{"num_attention_heads": 3, "num_key_value_heads": 3, "vocab_size": 8192, "hidden_act": "gelu", "bias": "none", "tie_word_embeddings": true, "parallel_block": false, "init": "uniform", "init_std_down": 0.00331, "optimizer": "muon", "warmup_steps": 200, "final_lr_fraction": 0.0, "train_tokens": 150000000}
Each number is 128 + 24 x the weight over its row's rms, rounded and kept within 0 to 255. Layers, rows and columns count from 0. The size above them is the row's rms in percent of the matrix's.

# layer 6 MLP down (transposed), 384x96, rms 0.147, rows 320-351, columns 48-95
size [ 88  98  68  59  63  95 124 123 115 150  83  97 166 130  81  43  59 104  85  54  84  48  86 134  60  95 120  74  84  78  56 105]
[[149 138 131  65 137 100 127 135 125 174 131 118 133 150 135 113 128 145 153 108 126 119  84 140 116 131 105 146 172 118 116 130 105 132 129 133 150 153 100 133 115 131 144 132 149 165 116 117]
 [155 160 109 149  92 135 147 140 144 139 119 115  79 101 103 179  87 115 136 159 122 133 102 147 153 136  88 100 143 111 168 142 107 110 155 136 113 143  84  71 112 165 110 134 141  98 119 141]
 [100 151 104  91 140 138 103 125 151 158 128 153 106 147 105 107 144 133 186 164 114 139 125 149 151  78 102 126 122 109 102 134 154 110 129 157 173 106 151  86 121  83 154 122 150 108 138 129]
 [133 154 131  98 180 167 126  84 148 165 128 125 103 120 109  89 109 146  89 176 149 149 124 141 163 120  98 101 122 133 210 141 124 131 128 129 132 154  94 148 143 159 135 118  93 111  92 128]
 [118 118  59 140 131 156 150 119 100 154 135 162 145 119  99 136 141 122 155 107 119 168 149 122 110 102 163 170 125 133  91 159 102 122 110  76 148 127 155 164 112 123 107 101 115 135 114 122]
 [121  76 118 136 140 108 123 159 132 122 142 138 102  81 140 153 109 126 152 155 142 122 127 125 119 149 174 118 125 178 146 104 160 183  92 126 122 122 130 162 117 128 117 103 119 116 157  96]
 [110 132  74 115 130 127 143  88 170 129 131 121 155 150  98 126  91 159 142 134 106 117 105 142 171 181  66 106 146 135 138 162 139 134 154 127 142  87 106 125 156 119 150 125 170 152 175 158]
 [173 127 102 133 100 168 145 154 101 141 140 123 133 141 119 117 158 100 141 151 116 150 112 139 133 151 104 160 126 103  85 167 105 134 149 147 131 110 158  76 155 156 117 116 150 121 125 173]
 [104 109 149 146 165 139 135 111 155 138 135 200 135 153 136 129  79 140 108 128 132 133 106 126 117 173 169 136 119 102 111 168 168 116 168 102 151 147 109 112 119 136 110 114 112 151 130 122]
 [ 92 154 125 156 125  99 118 116 107 134 131 121 152 143 135 131 145 127 113  81 150 154 169 122  79 140 110 118 121 149 136  81 126 107 129 136 164 144 136 138 170  89 140 127 111 137  94  89]
 [118  94  98 128 103  80 147 107 152 150 151 156 103 145 125 203 112 110 122 107 150 129 117 146 120 108 153 128 108 144 122 108  97  96 172 116 117 124 153 158  85  90 167 132  99 111 108  85]
 [126 133 145 157 170 126 130 108 141 154  99 142 120 117 127 158 118 122 102 129 111  98 156 165 123 146 113  66  99 151 123 142 132 126  94 119  78 107 139 149 151 129 110 123 130 124 101 127]
 [101 158 106 153 133 112 158  97 105 114 145 107 116 145 118  70 139 146  84 121 176 150 223 110 126 110 125 153 147 115 129 130 126 163 132 127 139 102 113 151 131 124 178 142 106  99 139 138]
 [135 124 132 153 148 128 173 104  92 159 121 120 137 132  94  94 109 132 127 162 164 128 137 118 104 149 101 104 110 156 123 151 115 161  95 123  97 171  77 201 130 135 138 137 138  92 106 151]
 [104 132 102 138 124 150 114 108 133 136 104 118 109 124 121 133 127 112 113 144 131 118 100  84 107  87 156 144 115 159 110 107 136 118 123 155 106 135 138 142 136 102  99 164 146 104 158  81]
 [108 127  71 108 148 164  55 121  94  76 130 113 119 146 106 130 101 115 165 148 112 110 107 112 118 139 156 135 127 158 111 141 117  96 157 159 150  93 133 158 126 117 164 116 160 170 111 114]
 [ 89 113 135 139 116 119 101 104 122 149 132 141 153 115 134 113 144  80 116 153 118 134 110 155 140 172 123 109  98 124 157 166 170 106 146 138 118 143 114 146 118 149  92 146 115 141 142 142]
 [128  92  75 144 108 125 178  87  93 124 126 147 168  98  87 108 105 121 129 134 133 103 126 159 111 168 123 150  86 163 154 126 134 108 115 123 143 108 182 131 135 124 132 125 113 115 123 100]
 [125 113 139 154 106 132 124 126 119 143 115 150 193 105 114 120 150 113 159 137 118 161 135 111 130 142 146 134 117  66  99 148  88 134  83  98 142  93  79 148  87 113 102 103 117 116 124 106]
 [123 135 182 166 104 131 125 137 118 127 123  85 122 165 124 151 104 117 171 121 132 137 130  68 142 108  94 141 131 148 102 130 175 128 106 121 115 130 133 161 139  92 147 189 112  94 112 131]
 [142  97 156 131 130 128  75 113 114 155 113 145  98 100 131 126 160 137 114 180 132  86 111 150  84 140 104 152 158 156 106 156 191  87 155 101  95 134 156 159 143 137 112 123 113 149 149 148]
 [133 124 125 108 139 167 125 159 117 104 150 119 144 102 132  97  93 140 142 137  98 136 138 144  98 146 128 143 125 121 112 137 115  89 144 112 110 112 135 157  61 123 141 135 169 133 150  91]
 [138 179  97 146 149 111  98 149  78 118 112 117 134 163 116 137 104 114 114 126 157 126 155 101 142 152 128 133 148 160 131 109 119 122 143 126 136  98  89 158 138 123 144 118  98 120 139 135]
 [107 133 158 112 161 143 130 121 161 135 129 174 142  93 133 205 144 119 134 108 103 114 129 118  93 131 105 115 139  98 149 107 161 112 135 106 101 139 121 127 120 183 147 139  97 112 148 145]
 [137 134 124 112 176 134  80 171 138 125 117 156 140 130 115 140  87 130 112 100 109 108 119 125 113 120 148 119 102 130  93 149 115 118 104 150 110 126 120 137 145 157 166 141 155 150 102 108]
 [141 151 120 134 117 107 153  71  79 151  95 140 132 122 103 119 136 170 115 134 135 102 137 133 155 151 135  98 111  97 136 138 151 136  89 108 155 170  98 169 137 155 166 129  96  88 152 151]
 [136 125 113 117 113 111 107  77 117 168 103 155 113  95  92 127  72 126 145 174 120 161 143 111 117 161 157 122 140 161 119 130 169 122 111 198 130 112 148 142 124 129 154 124 109 119 125 133]
 [132 138 169 115 125 123  84  94 160 139 149 120  97 131  83  89 104 125 102 140 158 150 108 120 168 143  95 145 124 136 156 124 167 140 154 102 144 155 102 100 105 139 140 109 133 107 135 124]
 [ 97  85 118 131  95 140 143 142 170 133 147  94 153 130 123 144  94 130 106  91 109 112  77 115 144  89 132 134 134 182 101 106 176 172 149  92 108 134 157 117 139 140 138 105 113 160 118 128]
 [103 160 147 103 120 169 154 157 138 169  92 115 130 100 148 128 101 135 131  84 114 136 140 103 149 128 123 123 142 127  93 150 176 146 158  53 124 114 146 102 135 150  74 142 126 119 107 131]
 [ 79 136 126 115 124 153 129 131 161 129 138 118 140 118 108 121  75 134 155 143  97 121 117  74 163 138 128 121  80 136 147 135  97 120 142 155 151 119 109 100 135 136 130 139 172 166 150  88]
 [115 115  74  78 152 109 120 167 127 137 136 120 129 151 128 144 153 182 114 125 114 132 137 131 136 141 106 117 117 133 140 125 179 131 109 145 139 122 142 150 151 112 189 102 139 149 163 142]]
# layer 6 MLP up, 384x96, rms 0.17, rows 321-352, columns 48-95
size [105  78  87  66  99 135 120 124 136 107 101 167 124  80  42  67 104  85  63  85  47  88 142  67 101 114  69  73  72  52 112 125]
[[154  87 128  74 165 126 135 134 125 137 163 131 144 136 130 116  95 108 134 129 108 123 116 133 128 113 133 111  98 109 116 109 135 128 126 110 131 115 167 104 119 103 134 164  68 184 120 163]
 [123 106 167 107 139 135 144 171 126 118 153  93 179 130 137 143 129 147  97 120 118 104 147  99 129 142 149  92 129 140 148 140 160 111  89  79  88 117 108 124  82 110 131 127 145 139  70 125]
 [145 134 138 161 110 120 114 136 102 100 125 107 156 129 133 164 140 106 140 140 115  81 150 115 120 116 125 175 130 120  94 100 116 158  98 138 131 132 134 110 116 108 155  92 159 129 167 120]
 [155 115 150 130 147 105 103 165 140 119 100 116 103 119 128 117 102 172 145 131 127  82 121 154 124 119 143 122 170 131  99 125  97 113 107 174 134 111 170  78 138 116 120 107 107 149 122 113]
 [104 137 107  90 129  82  95 139 144 148 110  90 119 126 102 123 144  99 175 124 155 140 119 125 116  88 124 138 123 148 105 163 108  72 139 134  98 125 153 168 121 114 148 168 140 127 111 102]
 [167 104 152 149 153 138  98 173 121 169  86 150  94 112 118 141 146 146 102 161 117 103 112 152  99 129 157 164 110 168 137 148 189 128 142 105 122  88 149 121 122 104 141  77 142 106 127 116]
 [129 186 125 120  72 135 139 118  81 157 117 150 132 122 131 174 175  90 149 117 115 132 127 106 125 113  85 130  91 157 124 149 120 102 115 109 135 115 132 150 136 135 112 143 155 140 121  99]
 [167 137 102 159 153 131 152  79 104 120 126 136 104 131 134 138 132 123 136 113 125 129 115 146  92 131  98 146 119 119 123 123 144 108 123 154 133 169 112 115 148 127 133 129 169 154 127  91]
 [ 97 119 102 143  95 156 100 109 130 115 106 178 157 119 143 120 146 122 133 122 167 101 126  79 124 106 116 135 100 141 169  85 164 156 128 122  95 158 133 150 130 133  96 141 147 150 116 140]
 [122 148 158  93 142 101 164 123  86 128 113  84 160 119 129 134 174 177 104  91 133 166 135 135 123 124 138 100  98 131 132 150 145  81 139 153 142 159 129 142 133  74 131 115 159 141 108 126]
 [149 139 116 115 103  75 116 154 117 157 138  73 144  85 116  87 134 114 131 171 126 138  87 139 153 124 136 170 150 128 169 136 124 167  78 137 124  89 110  99  92 120  89 144 157 129 112 158]
 [171 137 129 150 155 127 123 121  88 137  94 102 137 144 108 100 131  70  99 100 115 101 152 162  95 134 163 137 179 123  92 122 126 165 123  76 120 166 165 141 118 150 170 145 168 128 158 112]
 [163 107 163 123 141 138 142 164 129 131 127 136 113 145 179 159 124 122 146 125 115  90 125 162 123 110  94 180 121 141 129 127 132 102 171 156 123 114 153 140 102 164 110  90 142  62 160 145]
 [124  71 121 127 120 123 124 134 169 122 134 124 142 144 173 121 101 153 142 172 106  99 114 138 116 108 140 140 147  98 115 131 123 134 104  93 176  96 149 117 148 127 109  75 143 151 137 130]
 [116 140 161 110 109 131 158 121 124 139 129 140 170 116 129 116 106 130 109 185  98  89 192 105 158  92 133 116 116 130 148 124 112 120  95 145 150 111 128 169  94 159 152 140 137  94  74 104]
 [169 144 134 114 141 136 139 136 173 113 135 133  73 128 115 111 142 170 125 122 118 129 137 114 120  96 168 149 148 135  80  93  85 165 133 114 155 114 130 155 136 117 149 117 125 110 122 121]
 [172  96  84 118 137 105 163 129 102 119 151 129 191 142 137 120 122 130 104 120 150 124  96 131 115 137 130  88  93 125 110 115 160  98 126 131 146 123 170 108 135 150 134 150 137 115 168 139]
 [117 173 130 137 168 162 151 111 116  87 115 114 152 142 154 155 186 112 118 123 127 121  99 140 137  83 157 167 133  89 148 103 130 130 174 117 117  84 155 147 108 145 127 104 101 114 134 115]
 [108 134 110 108 135 124 146 108 150 134  98 171  93 106 166 111 172 173 128  91 148 107 151 141 102 134 162  95 132  96 147 111 125 106 148 122 163 127 133 121 114 134 151  60  97 149 155 148]
 [198 137 147 112 135 149 178 138 138 131 141 149 117 140 160 104 150 121 132 146 109 102 123 110 152 107 165 142 142 127 108 148 106 141  75 137 171  93 157 175 111 133 140 111 109  88 102  60]
 [126 119 126  99 129 147 166 190 171 143 109 106 155 107 124  93 133 115 100 115  96 127  97 162 123 114 146 123 122 169 127 148 126 100 155 101 138 123 166 121 109 138  85 133 141 124 105 175]
 [102 125 141 153 126 171 134  78  94 133 115 154 131  97 131 104 132 143 106 128  94 127 129 111 133 103 150 112 111 155 145 156 131  97 149 131 139 165 133 109  83 138 141 143 142 134 134 170]
 [148 106 157 142 139 129 133 128 137 109 123 111 138 104 112 165 129 159 148 117 174  64 117 126 123 117 146 125 111 106  68 113 161 130 134 123 112 159 110  92 123  98 183 131 139 146 164  85]
 [114 100 152 149 162 143 128 116 160 125 155 130 148  79  98 162 109 130 123 141 142 146 180 109 136 104 116 139  96  95 135 154 173 126 136 115 177 148 100  86 109 162 126  66 108 138 138 132]
 [160 159  82 122 126 147 152 165 111 139 168 137 146 163 109 144 136 118 133 138 102 141 135 144 129 113 157 132 123 162 103 119 126 102 144 132 117 139 115 121  99 151 159 127 153 128  72 107]
 [141 135 114 112 117 126 172 121 151 133 104 137  97 127 117  70 151 118 101 179 128 168 111 132 113 121 104 139 121 115 118 126 164 109 135 131 136 128 150 126 151 158 137 104 129 115  83 117]
 [142 133 132 139 159 136 135 139 128 100 129 124 142 123 156 133  95 122 150 159 129 100 104  85 155  89 144 143 103 158 145 148 120 121 172 104 166 139 122 155 132 146 153 125  87  83 103 118]
 [161 125 122 150 167 120 123 135  88 142 120 152 119 104 133 123 118 131  82 173  87 138 163 151 103  92 112 103 116 177 137 121 109 131 117 149 156 103 135 158 150 173 129 106 128 113 172 156]
 [107 131 204 100 126 121 144 140 167 129 146  92 139 102 115 133 125 146  96 126 151  87 129 118 110 120 138 144 121 130 173 137 125 131  91 160  92 156 135 181 124 109  88 133 140 149 119 127]
 [ 91 108 130 143 119 127 162 141 158 173 135 118 116  96 125 136 120 114 162  78 121 148 117 123 139 105 147 103  87 151 113 111 130  96 183  91 165 137 117 161 133 108 110  90 133 123 140 138]
 [108 106 109 164 115  97 153 112 107 141 144 109 113 114 104 151 129  76 165  92 161 174 142 160 122 128 110 123 140 163 174 158 142 161 132 115 133 135 128 114 114 151  77  99 118 135 133 125]
 [128 167  92 116  90 171 169  92 119 157 129 108 108 112 171 103  91 104 108 103 122 169 152 109 151 143 118 155 108 129 130 129 147 132 121 128 104 118 121 159 120  88 165 168 133 130 139  84]]